{"num_hidden_layers": 11, "hidden_size": 128, "num_key_value_heads": 4, "head_dim": 32, "intermediate_size": 1024, "norm_eps": 1e-05, "qk_norm": false, "attn_scale": 0.177, "init_std_o": 0.00596, "init_std_down": 0.00596, "learning_rate": 0.00719, "beta1": 0.95, "final_lr_fraction": 0.05, "max_seq_len": 128, "max_steps": 8696}
Each number is 128 + 32 x the weight over its row's rms, rounded and kept within 0 to 255. Layers, rows and columns count from 0. The size above them is the row's rms in percent of the matrix's.

# layer 8 attention query, 128x128, rms 0.147, rows 0-63, columns 96-127
size [ 99  87  98 104  89  92 101  99  94 102 108  94 107  94  98  88  91 111  94  97 100 104  95  85  93  83  97  89 104  97  95  92  71  91  85  74  97  86  90  82  81  79  85  79  91  86  88  91  71  84  95  92  78  78  90  78  80  86  80  84  80  87  84  91]
[[144 180 158 109 159 114 160 117 123 175 176 159 192 112 130 121 179  55 139  60 110 102  93 100 135 125 183 123 151 195 135 150]
 [155  93 137 120 130 115 148  77 121 144 107 190  94 123 131 152  81 113 135 112 140 130 115 103  70 148 203 178 166 174 135 119]
 [ 33 142 156  82  98 189 150 135 116 127 166  94 134 127 169  81 197 179 105 145  96 140 179 143 126 112 141 172 113  84 132 110]
 [ 94  84  94 169 137 148 151 136 119 111 100 109 147 105 106  67 173 149  87 144 167 125 109 178 117 168  94 113 108 109 156 123]
 [ 92 191 101 132  76 135 137  72 115 109  72 103 110 136 168 112 169 121 126 137 181 121 127  95 113  90  94 100 139 194 107 139]
 [135 147 151 165 163 117 185 139  52  93  88 115 123 133 124 127 119 117 113 107 130 172  77  97 115 156 217 128 115 105 135 122]
 [171 157 100 131 160 170 107 121 133  63 124 121 133 143 156 126 126  99 201 105 142 136  55 143 109 109 135 112 155  77 176 133]
 [169 140 132 115 114 160 164 150 118 131 103 115  95  45 132 130 121 209 163 142  99  97  74 157 128 149 130 119 103 164 101 107]
 [153 131 146 123 145 159 168 143 131 147 125 157 118 136 131  84 136 111 113 165  83 127 129 184 149 141 156  84 120 173 168 100]
 [179 149 144  64 128 138 119 166 118 124 108 138 121 136  91 108  46 117 132 159 115  96  77 105 186 120  77 137 121 132 137 173]
 [ 89 101 104  91 117 157 156 161 132 103 126 100 124 118 160 118 135  94 114 172 110 132  92 179 126 114  45 145 143 122 111 136]
 [121 157 135 154 174 116 172  55 114 111  59 103 113  80 111 144 104 131  83 124 173 104 104 139 191  97 115 101 107 143 123 129]
 [ 90 175 119 144 130 145 202  90 147 105 147 125 123 130  94 101 162 111  85 168 110 117 139 178 109 112 104 162 128 115 159 148]
 [100 166 115  92  87 220 106 155 132 111 134  73  97 114 119 136 126 122  65 101 178 187 129 155 122 136 109 135 126 136 160 134]
 [ 96 153 163 154 117 154 183 100 124 134 112 118 117 134 112 157 130 146 121 131 167  78 139  58 141 150  79  88 117 181 154 136]
 [188 129 171 139 160 186 110 111 147 155 127 116 134 144  86 123 163 159  85 104 160 123  54 116 116 109 137  98  94  90  67 130]
 [107  84 108  97  89  82  92 157 137 126 136  96 123 142 174 112 125 155 124 153 164 125 159 178 181 113  97 120 102 116 127 137]
 [107 129 137 144 128  70 121 126 129 187 115 177 108 112 149 131  89 191 105 157 128 167 171 144  50 187 111  73  89 143 166 124]
 [150 138 141 114 128 110 164  62  91 172 112 119  96 103  84 132 151 143 111 163 115 119 157 149 116 106 106 111 158 109 171  57]
 [150 140 149 136 161 169 144  87 106 146 129 101  92 112 101 102 148 164  68  74 144 123 187  78  99 168 112 113  67 153 119  78]
 [131 134 143 122  80 129 110 148 121  46 166 138 118 125 176 216 132 128  84  66  99  96  98 120 196  74  93 142 140 142 108 109]
 [ 86 181 104 131 150 165 132 126 123 131 162 130 234  82 126 125 160 136 135 100 149 105  88 208  94 166 177 139 123 135 122 186]
 [ 92 143 150 128  57  57 168 132 129 120 177 102 155 147 164 140 186 102 111  48 164 144  79 165 140 141 153 138  94 125 181  87]
 [ 95 150 169 141  92 182 119 138 101 190  78 108  77 158 116  85 159 162 174 128  73 111 158 121  82 143 144 140 142 134 129 142]
 [ 91 169  66 160 126 161 159 192 109  84 149 182 163 114 110 103 166 127 122 144 184 132  90 178  18  95 135 200 149 152 120 143]
 [ 84 134 142 119 149  92 186  84 110 165 149 161 104 112  87 166 146  72 155 139 124 135 120 101  85 127 156 205 109 115 135 126]
 [ 94 108 104 140 157 120 203 150  57 174  96  88  96  95 140 152 142 141 179 164 141 145 173 132 113 125 146 132 142 154  80 107]
 [197 164  28 138 126  68  91 101 120 143  63 114 121 147  96 155 115 175 117  75  69 177 119 144 120 121 118 121 169 144  91 109]
 [155 130 120 129 130 119  92 131 139  96 153  94 123 124 112 139 131 131 187 126  95  73 105 170  99  97  94 150 144 130  99  89]
 [145 127 126  99  95 150 116 134 180 109  89 134  98 142 166 122  91 169 178 149 152 154 166 123  90 105 126 170 128 110 213  98]
 [ 76 113 130 145 102  83  91 135 111 133 184 119 101 101  99 144 124 134 144 182 166 113 141  94 159 117 118 157  69  82 141 170]
 [188 132 145 182 173  10 142 153  79 118 110  85  64  98 154 118 117 132 124 103  68 110 115 100 115 128 145 109  75 111 133 111]
 [190 100 150 157 141 130 171 106 129 152 119  89 131 102 148 140  90  84 144 112  81 146 188 162 107 104 102 112 111 126 132  66]
 [130  86  90 121 144 111  67 151  74  93  83 121 124 113  79 174 173 159 161  83 134  97  84 156 144  73 141  99  99 147 123 167]
 [ 43 136 139 160  71  94 159 172  95  80 198  87 151 114 121 134 145  96 106 133 212  95 142  95 129 130  93 162 120 143  98  86]
 [155 110  75 131 146 133 151 170 113 122 117  85 110 113 100 161 164 102  82 140  50 165 132 123 130 115 185 126 147 139 163 150]
 [146 121 151 122 167 106 145 108 136 174 138 111  96  43 153 146 174 130 100 120 117 146 106 175  96 139 140  92 119 136 111 117]
 [156 185 130 177 131  92 112 136 167  79 108 106 118  90  86 158 147 111  87 130 118 164 124  88  91 156 150 152 153 152 142 127]
 [155 100 141  95 125 130 106 109 138 158 118 177 113 118  95 139  91 109 131 145  97 198 161 107 171 126 117  95 140 114 158 134]
 [204  51 167  80 130 145 107  39 119 109 102 128 114 180 118 112  99 151 142 158 167 137 179 133 153 106 107 119 125 117 162 142]
 [ 85 124 151 120 112 137 138 137 118 101 188 167 164 160 101 117  95 144 123 126  85  60 118  83 139 130 173 136 122 112 172 116]
 [206 131 161  77  89 104 117 114  93 171 133 150 120 150 183 172  34 133 181 124  99 152 151  89 143 144  95 109 104 116 134 110]
 [ 50 151 131 119  76 184 145 165 147 131 184 104 119 127 119 117 145 122 142 138 131 134  73 114 123 171 145 116 125 147 144 126]
 [174 131 125  85 158 144 138 153 102 185 160 108 171  80 151  96 151  97 162  82 188 107  99 183 131 103 146  62  67 175 101 134]
 [ 95  83 106 152 130 160 142  84 103  83 131  77 130 118 160  97 153 120  97 168 128 187 144 179 168 139  68 140 113 153 155 131]
 [143 156  75 120 103 166 144  93 138 106 109 144 126  94 192 107 111 132 162 109 182 135 118  99 110  86 112 171  80 136 227 116]
 [132 117 128  95 114 139 143 136 206 183 182 130 177  99 137 179 124 147  92 104 109 126 115 131 137 153 151 141  77 130 148 102]
 [169 114 126  57 125  94 101 108 115  86 106 111  80 144 126 121  88 175 121 108  79 144  89 165  69 134 104 113 115 140 145 170]
 [112 175 139 128 155  77  76 150 134 117 157 125 138 107 157  98 185 198 154 153  72  88 130 158  92 106 126 138 135 125 102 106]
 [147 126 174 162  87 153 112 136 168 117 114 152 143 116 118 156 107 160  99 134 129 133 196 101 132 106  44 137  93 104 169 171]
 [118 130 137 101 100  71 119 128 170 175  94 122  70 115 151 129 156 161  67 106 159 171 171 173  99  88 145  73 130 179 163 120]
 [191 112 147 149 145 153 151 128 140 117  79 108  82 116 100 126  93 115 114 111 113 143 176 114 150 159 161 124 151 112 212 140]
 [127 101 103  94  97 174  94 104 109 171 103 136 132 125 113 168 143 161 112 127 141  86 132 137 160 108  79 110 133 232 120 152]
 [ 93 126 159 173 137  85 155 156 129 136  70 111 161 133 135 103  89 113 113 146  64 116 200 149 153 130  67 175  99  76 122  89]
 [180 102 128 148 110  75 128 146 109 148 132 167 154 184 143 143  81  88 122 163 135 128  60 154 133 131 107 112 111  68 138 101]
 [ 28 164 144 107 188 156 159 156 113 156 150 103 136 111  92 162 110 157 118 122 110  99 189 146 145 121 150 128  97 175 109 161]
 [119 125 115 131 126 142 101 104 151 137 147 136 206 131 107 126 152 107 123 160 110 125 128 142 100  81 130 139 100 122  61 156]
 [154 135 180 136 168  87 120 129  86 155 111  91 104  95  99 134 109 159 155  65 112  96  61 134  99 158 115  77 117 173 131 141]
 [130 138 183 142 132 136 117 210 155  91 154 109 165 139 152 142 146  64 150 116  88 132 158  66 157 160  98 177 152  89 122 125]
 [179  75 165 107 127 121  94 106 107 115  93 144 101 121 150 133  83 177  55 149 115 131 153 157 125 165 208 141 130 103 184 113]
 [ 65 140 178 146 192 164 187 124 103  63 119 116 121  91 156 130 138 157 113 114 123  69  95 125  79 141 169 144 135 108 129 192]
 [125 167 126  97  98  71  86 133 148  86 151  98 129 120 124 182 107 138  97 137 119 128 177  91  96 152  52 111  96 172 162 126]
 [109 109 113 118 159 156 161  99 137 147  84 117 122 114 135 164 178 170 100 115 122  74 148 154 124  74 156 154  99 155  69 168]
 [136 165 150 129 130  80  70 142 153 103 144 144 158 139 149 202 164  62 144 112 151 139 107 141 105 118 100 102 130 124  33 184]]
# layer 8 attention key, 128x128, rms 0.153, rows 0-63, columns 96-127
size [ 87  89  93  83  82  82  92 101  93  92  91  90  98  94  86  87  86 101  93  91  96  99  91  86  95  96  90  94  96  95  96  90  68  86  83  75  87  77  91  80  84  77  83  80  90  82  93  89  83  81  91  86  78  81  81  85  84  85  87  90  83  79  82  85]
[[146 179 158  99 129 151 185 104  77 180 143 175 125 146  78 120 140 104  95 100 102 126  83 159 131 141 155 118 112  86 110 110]
 [219 170 170 128  89 118  74 110 143 142 134 168 181 144 123 196  96 149 123 146 207 116  82  92 132 165 141 153 148 177 130  88]
 [ 89  89 168 129 149 166 144 115  98  95 111 149 167  88 190 109 128 134  98 158 133  81 121 148 116 133 129 159 103 155 122 148]
 [ 77 145 125 176 142  77 122 136 123  99 171 110  56  53 179 111 140 140 148 133 177 109 170 134 187 130  73 104 103 128 198 117]
 [107  90  83 128 145 219 114 158 129  99  89 116 116  52 116  84 139 137 159 141 117 137 111 116 141 201  88 157 116  90 147  93]
 [ 78 128 152 103  59 139 199 132 103 120 130  79 148 120  65 125 150 156 158  72  61 120 151 171  87 146 188 134 149  73 159 165]
 [125 183 151  88  90 142 152 113 114 111 116 142 153 158 106 118 155 153 132 108  99 142 111 149  69 143 117  92 118 129 101 146]
 [116 132  88 137 125 133 182 103 157  73  97 125 169 102 102 162  97 116 170 105 127  98 100 117  94 160 137  93  98 127 129 114]
 [ 90 162 177  85 142 169 132 160  86 160 145 150  95 115  86 139 106 144 131  76 122 110 149 155 136 105 109  91 153 108 155  90]
 [128  91 151 143 145  98 141 137 107 184  85 142  95 155 102  73 158 122 133  75  90 158 161 109 187 151  88 118  81 160 131  86]
 [ 83 116  55 147 148 159 160 149  79 170  79 177 136 120 137 107 147 113 117 140 107 156 117  99 141 101 144 103 104 133  98  51]
 [ 46 113 103 122 156 194 165  91 132  89 124 186  81 151 106 120 128 139 122 155 179  97 123 129 151 137 152 141 114 130 161 122]
 [116 204 117 146  94 120 157 114 141 143 166 175 102 119 131 176 150  78 106 148 160 180 134 176 104 121 139 151 148 136 186 106]
 [107 101  97 134 127 119 116 196  96 101  66 102 101  58 174  78 156 155 131 127 133 138 139  41 191  97  79 141 169 123 166 132]
 [136 128 181 163 103 160 123  82 172 189 137  73  49 114 109 169 138 154 130 159 120 116 138  63 144 132 201  75 100 146 178 108]
 [101 133 163 115 143  94 200 108 163 121 128  96 113  96 113 161 162 135 209  92  66  95  79  97 127 186  86 136 142 145 133 143]
 [171 152  84 118 126  96 127 152 108 153 181 114  81  97 136 109  87 144 107 122 181 159  68 148 102 103  87  90 114 107 178 187]
 [158 115 155  67 119  45 143 113 129 212 134 141 140 152 128 136 148 106 103 124 106 119 144  83 133 210 123  40 105  72 150 140]
 [ 82  76 121 105 145  94 111 134  82  64 141  91 127 147 143  78 145 133 140 153  91 124 142 137 187  96 127  95 123 169 151 142]
 [138  86 175  81 132 120 157  94 134 146 131 106 141 163 152 140 113 133  38 141 125 142 128 146  97 169 104 139 195 124 141 130]
 [110 148 171 150 172 159 137 144 117 129  82 110 169 129 158 116 187 114 131  96 154 122 117  73  57 119 138 147 146 121 120  67]
 [153 163  65 152  92 105 169  80 113 100 156 136 130 156  89 132 123 110 139 107 137 155  98 137 142 143 159  81 121  93 139 194]
 [108 139 108 153  77  72 154 137 113  89 132  94 141 120 115 136  98  94  99 110 123 108  86 140 114 167 163 118 168 110  68 125]
 [142  75 129 143 125 113  93 177 145 138  64 116 164 151 167  69 107 111  95 123 163  95  97 157 137 150 109 164 151 167 173 140]
 [106 123 152 172  51 112 178 164 109  86  98 145 172 146 139 127 179 105  67 102 100 134 100 143  92  86 112 151 125 143 117 111]
 [ 46 143 143 140 175 108 162 105 163 142 127 108 108 152 163 145 173  95 156 160 126 110 158 113 114 134 200 128 106 135 115  63]
 [149 139  74  97  67 151 177  85 140 112 178  88 108 124 126 140 137 114 156 199 180 119 119 144 123  86 140  81 124 141 140 122]
 [ 73 127 123 147 125 144  35 186 120  37  84 123 146 145 141 144 116  90 139 127 133 170 143 138  89 124 128 109 115 170 148 108]
 [125 108 106 122 117 111  67 146  94  96  92 101 137 134 110 166 199 155 113 115 118 188 129 133  65  86  81 119 140 104 120  97]
 [131 104 138  93 121 119 130 135 138 133 115 147  44 140 156  52  57 188 129  81 132 127 100 121 176  96 148 140 116 139 136 171]
 [ 94 107 111 138  93 140 129 158 168 139 154 108 144 122 116  70 131 133 109 160 169 100 180  68 147  73 177 147 133 122  61 151]
 [124 149 124  55 171  65 137 100 101 140 182 159 144 128 117 120 122 101  91 105 136 143 116 186  80 156 120  96 160 103 196 110]
 [ 83 116 176 139 140  93 142  91 113 129 165 112 119  59 105  71 145 140 118 127  31 127 148 102  95 137 181 146 180 154 123 101]
 [128 167 124 166  94 112 104 115 121  85 112 144 141 125 120 103 165 139 139 150 111 167  44 130 185 113  88 152  74  71 123 212]
 [ 75 131 141  53  93  85 187  90  59 191 149 121 126 100 103 120 150 188  73 108 169 101 109 138  86 127 118 105 121 107 142 106]
 [ 91 132  99  99 178 142 122 163 153  76 139 118 181  86  93 130 134  90 163  96 120 153  74 161 136 124  97 189 120 152 113 109]
 [199 140 174  91  66 112 170 137 165 127 167 121 186  94 155 130 127 148 105  56 111 139 100 136  90 156 140 106 170 162 152 155]
 [188 132 119 140 123 135 125 147 101 208  88 122 140 127 115  72 185 133 124  71  97 142 128 126 104 169 131 159 174  38 190 157]
 [143 118 177 109 161  98 110 140 152 161 164 138  92 114 146  89  98  96 114 138  84 141 154 113 133 121 107 120 136 203 129  99]
 [130  94 144 148  73 123  91 120 139  99 185 131  80  99 132 165 107 184  60 125 100  85 144 116 109 130 115 104 194  87 149 100]
 [ 84 130 128 141 229 123 126 144  93 108 115 136 133 124 144 122 103 118 163 150 114 108  98  89 154 106 185 172 112 107  92 116]
 [130 155  86 114 125 115  98 157 127  79 138 131 167 155  90 170  97 128  73 122 154 160 148 120 113 176 126 131 130 177 155 181]
 [126 167 113 112  88 140 132 125 141 179 147 153 133 135 119  72 102 102  75 100 199 126 143 172  90 127 129 149  63 114 191 174]
 [ 72 148 110 177 154 113 146 124  81 101 134 145 174 117 170 105 145 132 187 202 108  83  87 138 169 107 213 134 115 163 151  97]
 [ 80  86 143 133  97 171 110 192 111 112 157 132 153  96 131 129 142 112 177 119 140 136 157 145 141  94 112 168 118 206 126  65]
 [131 157 124 127  82 161  99 119 166 121 144  87  75 136 141  90 161 124 136 161 151 177 124 125 103 125 145  77 160  81 197 127]
 [150 124 134 140 173 128 198  91 172 123 175 126  79 105 144  65  89 134 100 121 108 129  96 124 140 139 203  63 167 102 102 142]
 [116 118 128 160 106  96  43 153 107  33 109 120 128  83 137 160 145 151 149 140 121 132 149  96 154 133  85 173 122  85 155 124]
 [160 134 151 103 142  97 157 118 107 109 136 106 236 129 157 121 124 131 132 105 166 173 129 165  94 171  97 111  68 139  95 184]
 [146  92 174 108  66 167 141 155 134 121 126 159 119 133 102 134  85 159 116   6  88 111 170 107 129 120 162  94 172 153 141 104]
 [109 150 156 188  89  44 168 141 138 115 130 106 121 182 150 118 117 146  52 133 143 170 145 146 126 149 100 120 125 151 133 128]
 [117 120 144 137 159 154 134  87 150  87 131 123  76 120 157  87  86 118 101  77 115 127 181 126  87 186 132 116 105 147 182 118]
 [ 70  64 164 109 122 112 156 144 132 147 177 129 145 109  92 131  90 146 130 135 113 120 140 108 145 215 118 193  89 160  53 212]
 [ 79 104 185 156 172  93 112  78 104 102 118 137 103 113 121 143 119 152 144 195 166 141 159 106 179  39 127 138 158 174 120 126]
 [134 154 133  81 101  94  77 193 145 125 144 134 122 141 167 172 150 109 160 189 172 125 103  97 120 121 190 141 110 137 150 122]
 [116 174 117 162 106 147 120 119 142 141 128  94 173 155 126 150  56 171 125 107 129 128 168 150 102 108 127 151 117 134 152 190]
 [125  92 135  92 129  61 144 104 118 125 165 141 126 130  75 141 128 106 115 167  95 164 106  86 156 106 155 130 157  73  70 168]
 [148 114 149 199 158 137 100  94  90 121  68 104 111 125 165 104 134 179 166  89 119 152 109  92  74 176 148 168  84 148 127 161]
 [182 115  80 172 137 154 123 140 134 109 126 120 148 160 133  71 129  75  87 140 183 130 134 127 123  92  97 173 138 136 160 115]
 [135 150 122 158 113  97 160 176  98 157 163 120 128 166 170 123 119 116 104  67 116  90 150 136 134 108 181 130 146 148 108 110]
 [100 174 155 110  62 178 139 140 143 158 115 147 201 152 118 126 105 152 154  24 159 127 123 152 118 161 100 138 146  78 123 212]
 [130 126 212 102  73 104 118 117 154  70 110 135 191 142 106 184 137 145  79 103 176 167 117 104 123 168 153 159 148 143 115  87]
 [110 107 160 153 131 157  99  78 132  92 133 102 139  97 101 135 107 179 172 128  60 133  90 113 194 152 130 154 161  88  71 175]
 [161 147 182 156 105 125  72 109  60 138 127 147  96 174  93 138 180  93 186 219 126 162 145 106 122 112 139 169 114 127  75 108]]
# layer 8 attention value, 128x128, rms 0.171, rows 0-35, columns 96-127
size [ 79  86  84  81  75  85  81  85  71  77  78  91  82  82  85  81  85  84  82  83  87  83  84  78  86  81  88  75  75  82  78  80  82  78  87  86]
[[163 115 150 161  86 123 116  95 153 139 151 147 141 161 124 152 113 166  97  87  87 120 103 195 132 158 117 144  33 128  58 129]
 [100 104 110 178 134 108 179 119  87 138 155 155 133 100 111 189 122 121 145  95 114 167 105 151 125 173 113 165 152 134 167 115]
 [ 83 123 122 123 109 120 144 162 167 157 147 133  72 125 134 159 143  92 104 164 126 141 208 161 187 137 138 116 153 123  68 127]
 [140 144 171  95 158 164 138  87 132 174  64 112 128 111 151 160  91  94 111 112 184 104  83  85 110 136 144 111 161 118 150 100]
 [105 137 113 115 137 179 151 127 108 131 103 139 117  86 161 168 135 101 120 150 122 120 139 135 157 155  88 124 122  59 150 106]
 [128 170 138 159 144 118  61 169 158 153 107  85 107 126 132  93 119 109 150  54  51 136  87 154  85 110 133 114  94 135 192 158]
 [115 101  64 103 100 130 165 145 105 122 100 141 123 133  86 104 137 143 143 123 153  37 203 173 190 135  95 137  60 199 126 110]
 [165 135  88 139 115 150  81 134 168  74  57  94 157 173 120  76 120 167 163 151 125 161 153 135 131 148 190  93 118 151 180 133]
 [176  96 147 151 157 103 149 108 143 141 160 137  52  91 139 112  83 117  76 153  89  77  76 144 128  82  86 162 186 147 113 126]
 [144  23 160 175 116 144 147  98 162 130 111 115 123  81 127 115 108 152 153 161 150  99  97 182 109  75 109 131 140 133 142 178]
 [106 145 136 157 144 129  96  86 101 131 151 143 162 168  78  64 119 190 107 126 154 146 159 124  23 183 109 120 125 116 155 125]
 [155  90 130 142 156 181 125 171 122 168  61 128 222 113 146 167 122 144 168 164 171 163 132 115 101 174  70 134 133 155 101 144]
 [168 101 117 122 131 109 109  82 104 166 163 140 136 123 101 130  80  76 154 124 137 152 118 130 131 137  33 152 158 185 159 190]
 [ 53 103 133 118 156 197 125 110 171  84 142 153  84 119 110 137  82 144 174 128 143 154 171 111 154 162  98 150 145 168 127 123]
 [142 103 175 161 158 150 151  80 113 100  84 163 154  48  82 185 157 112 158 101 131 142  99 116  87 126 101 134 165 127 130 135]
 [199 145 100 152 181 148 103 111 127 138 145  93 106 135 111 111 131 133 165  89 184 171 158 151  90 136 118 139 190  99 110 151]
 [112 199 122  56  90 160  89 108 104 122 185 114 168 134 105 107  95 119 137 154 143  91 130 173 123 178  76 155 132 138 137 116]
 [161 125 134  70 123 120  97  90 133 153 143 170 114  99 113 198 128 115 108 167 115 122 118 120 125  97 145  99 115 117 132 149]
 [171  83 165 122 130 138 223 173 168 124  91 165 187 123 140 155 140 111 101 160 140 123 125  78 147 181 127 175 167 118  58 151]
 [114 137 133 247 204 134 181  82 118 176 149 164 124  92 176 143 182 105 119 136 112 182  90 114 118 101 152 105 118 126  80 147]
 [101 104 136 142  98 131 103 115 165 132 122 159 119 159 136 155 219 146 149 143 104  86 155 131 187 152 133 156 131 104  79 139]
 [160 166 174 124 162 106 164 119 122 166  54 108 142  76  66  80 148  95 168 144 135 118 155 153 137 149  91  72  74 151 127 153]
 [168  89 123 150 152 155 118  85  73 151 118 132  76  48 108  83 140 156 158  43 134 109  93 106 144  96 127 105  95 173 108 108]
 [110 157  78 155 108 123 130  78 127  72 115 175 152 113 172  51 134  92  97  84  95 145 112 163 167 127 144  91 109 112  84 109]
 [ 88 114  90  76 178 188 122 127 113  69 139 128 159 129 129 144 120 105  92 128  84 118  60 176  93 145 105 135 143  77  87 185]
 [145 143 127 124 129 126 162 133 164  98 143 114 132 103 115  67 108 129 137  76 120  89 157 148  99 141  51 153 158  98  86 107]
 [ 86  89 191 187  77 140  95  80 145 151 143 110  76  80  83 124 205 119  87 125 127 156  71  68  95 216 166 124 149 178 131 122]
 [ 96 107 131  88 129 106 193 134 132  91 145 156  79 140 128 131 135 122 123 177  76 144 183 107  89 133 104  73 132 169 153 161]
 [ 76 115  84 161 123  87 144 116  93  83 145  87 167  89 169 206 138  88 137 144 144 119 105  97 219 112 188  70 177 130 111 128]
 [154  96 111 194  84 131 101 141 147 154 123 120 166 103  84  91 133  82  97 133 144 130 114 117 117  87 118  75  84 131 166 138]
 [159 196 150 141  68  98  69 118 161 101 148 118 159 120  78 141 120 145 111 145 131 182 111 141 179 129 153 169 184 193 126 173]
 [ 98 159 125  63  54 110  82 131 170  98 112 141  84  80 122 136 169 175 145 140 121  78 183 147 128 131 159 143 137 131 121 125]
 [137 136 129 208 116 115 130 110 163 149 146  93  59  86 164 124 119 104 117 130 110  78 153 150 127 142 110  64  64  90 131 117]
 [123 134 148 128 143 125 147 149 101 155 141 132  87 143 130 140 176 156  70 124 216 162  94 103 142 100 118 139 112 170  92 118]
 [126 190 129  83 118 114 135 153  98  69 138 105 166 131 100 128 128 108 114 163 119 147 157 102 106 189  61 135  88 178 160 134]
 [142 158 154 187 172 186 114 140  48 120 106  76 150 139 143 156  53  86 122 116 175 104 108 147  80 122  97 148 152 133 185 106]]
# layer 8 attention output (transposed), 128x128, rms 0.393, rows 0-35, columns 96-127
size [ 69  82  75  70  74  78  79  80  73  79  72  78  84  81  75  73  80  74  72  74  78  80  77  68  79  77  78  75  69  79  77  79  72  65  85  76]
[[ 90 111  87 110 177 130 161  97  99 106 130 183 167 121 131 131 100 109 155 124 232 123 174 107 143 116  78 122 134 107 160 142]
 [158 183 119  89 157 117 173 102 147  60  76 145 110 151 166  93 115  96 121 160 128 115  97 142 163 133 162 111  63 161 118 155]
 [157 121 112 119 139  94 142 163  94 115 132 117 165 176 123 120 159 135 129 114 124 156 102 119  79  74 143 125 129 124  98 132]
 [157 142 214 160 180 157 174 165 133 129 134 159 124 114 112 151 145 151 125  90 104  89 163 191 134 152 108 186 117 185 107 114]
 [157  94 161  97 103  45 157 162 193 194 131 122 114  91 108  62 154 136 128 128 146 138 123 100  88 152 181 166 152 154 119 100]
 [128  97 150 138 161 150 141 113 115  64 131 129 123 120  92 100 133 105 112 173 140 140 133 108 185 157  95 117 147 142 155 150]
 [ 54 140 144 139 154 126 119 175 155 134 105 103 127 136 224  82 103 119 180 163  71 177 135  89  61 127 121 130 136 141 125 112]
 [ 32 154 148  95  99 181 166 180 119 166 189 105 132 104 132 192 129  83 149 130 161 122 128 112 181 143 144 127  83 122  94 115]
 [103  89 154 102 144 133  80 162 149 126 118 154 143 126 139 153 106 127 150 128 169 116 120  84 144 110 176  76  77 157 183 181]
 [ 17 199 143 132 188 110 106  87  93 158 201 109 109 122  98 131 182 116  82 158 105 145 112 171 139 155 113 101 116 142 111  86]
 [150 152  94  78  90 129 164 194 163 121 136 129 158  56 103 109 129 118 194 178 127 130 120 123 175  79 154 119 131 135 108 112]
 [ 75 135  68 160  54  89 123 101 129 139 145  58 109 112  67  83 152 177  40 106 114  82 111 173 102 103 155 156  87 112 153 159]
 [107 184 125  92 164  99 103 196 171 119 155  95 105  88 121  54 100 177 171  96 170  70 129 116  79 160 189  84 189 114 125 166]
 [ 86 120  99 177 133  79 115 177  97 108 150 110 117 151 157 119 181 143 131 113 103  91  92 146 135 126 103 154 127  79  79 188]
 [121 159  69 125 146  84  95 164 118 157 146 111 113 149 165 102  92 111 121 163 170  90 161 145 121  84 113 146 116 129 170  96]
 [ 85  85 161 115  73 131 172 159 187  79 122 122 174 132 177 116 140 133  96 118 131 109 119 124 180 128 119 104 145  95 175 146]
 [172 214 146 128 118 131 164 155 141 112 100 147  87 156 155 139 171 191 125 165 125 117 100  83  97  94  74 119 112 112 108 127]
 [120 154 128 164 146 117 107 143 139 102 119 124 143 135 152  92  72 102 191 123 139 111 133 142 151 186 102 124 154  85 108  48]
 [106 173  66 133 104  89 107  80 105 213 121 114 189 127 140  44 128 105  83 127 124  85 181 111 109 113 137 116 104 161 154 101]
 [207  95 115  34  81 149 123 151 170 142 181 105  74 133 102 143 120 106 105 107  72  77  87 139 147 175 111 142 156 142 168 101]
 [183 159  44 130 157  82 102 138 115 161  80 125 149 136  75 102  75  99  69  76 158 154 113 127 114 146 110 130 162  76 113 135]
 [128 144  95 156 126 147  99 125 152  77 147 148 130 139 185 173 141 117 101 153  94 114  69 150 158  79 168 164 136 104 133 114]
 [139 136 100 103  90 130 149 108 208  89 169 107 181 168 121 188 124  84 125 147 119 188 106 135  51 126 114 137 153 121 106 154]
 [126 122 144 131 133 174 142 167 130 147 123 132 100 183  41 133  50 143 141 145  95 126 143  87 116 161  88 129 144 160 130 143]
 [171 184 167 115 117  69 161 133 129 154  92 137 122 153  89 106 140 126 149 124 154 135 163 129 129 158 128 194  97 191 145 185]
 [109 133 102 132 104 176 134 120 126 126  65 132 146 173 109 166 140 145  86 170  98 191 123 131 135 160 203 108 118 182 106 210]
 [ 79 121  67  65 189 199 142 190 132 137  93 117 106 192 160  64 126 125 146 119 171 134 112 190 151  91 145 158 132 118  97 122]
 [136 140 134 116 108 134  87 144 146 163  86 145 195 109 156 128 144 139 148 103 113 171  37  93 160 106 160 154 150 128 119 113]
 [198 116 157 113 105 132  95 123  84 207 103 145 156 153 111  79 124 124 131 157 111 109 145 182  91 182 135 144 142 129 188 119]
 [131 156 152 144 141 150  97  86  66 105 158 160 109 113 176 125  90 119 243  77 116 155 142 168 127 215 117 163 156 107  99  95]
 [ 98  45 189 145 203  82 154 160 168 118 149 130 168 136 104 131 143 156 152 125 133 123 139  97 149 118  76 101 100 102 131 106]
 [142 180 123 177 147 160 138 199 106 157  91 141 136 143 153 124 101 119 135 102 161 161  81 126 122  89  79  88 140 109 118 157]
 [203 122 140 124  76 181 118 128 102  66 167 163  96 139 120  98 152 136 134  98 107 163 125  99 106 140  82 135 148 120 158 138]
 [140 105 122 134  93 141 158 133 140  91 131 148 134 140 100 138 125 177 172 155 101 123  99 150 128 227 125  51  87 137 142 163]
 [112 121 102 146 144 137 162 114 129 101  63 132  79 167 140  94 131 115 153 156 104 176  96 135  87 101 163 142 102 151 114 138]
 [127 107  87  58 178 150 100  98 175 146 134 153 121 113 134 158 132 142 114 127 110 151 105  77 198 134 157 106 156 149 105 143]]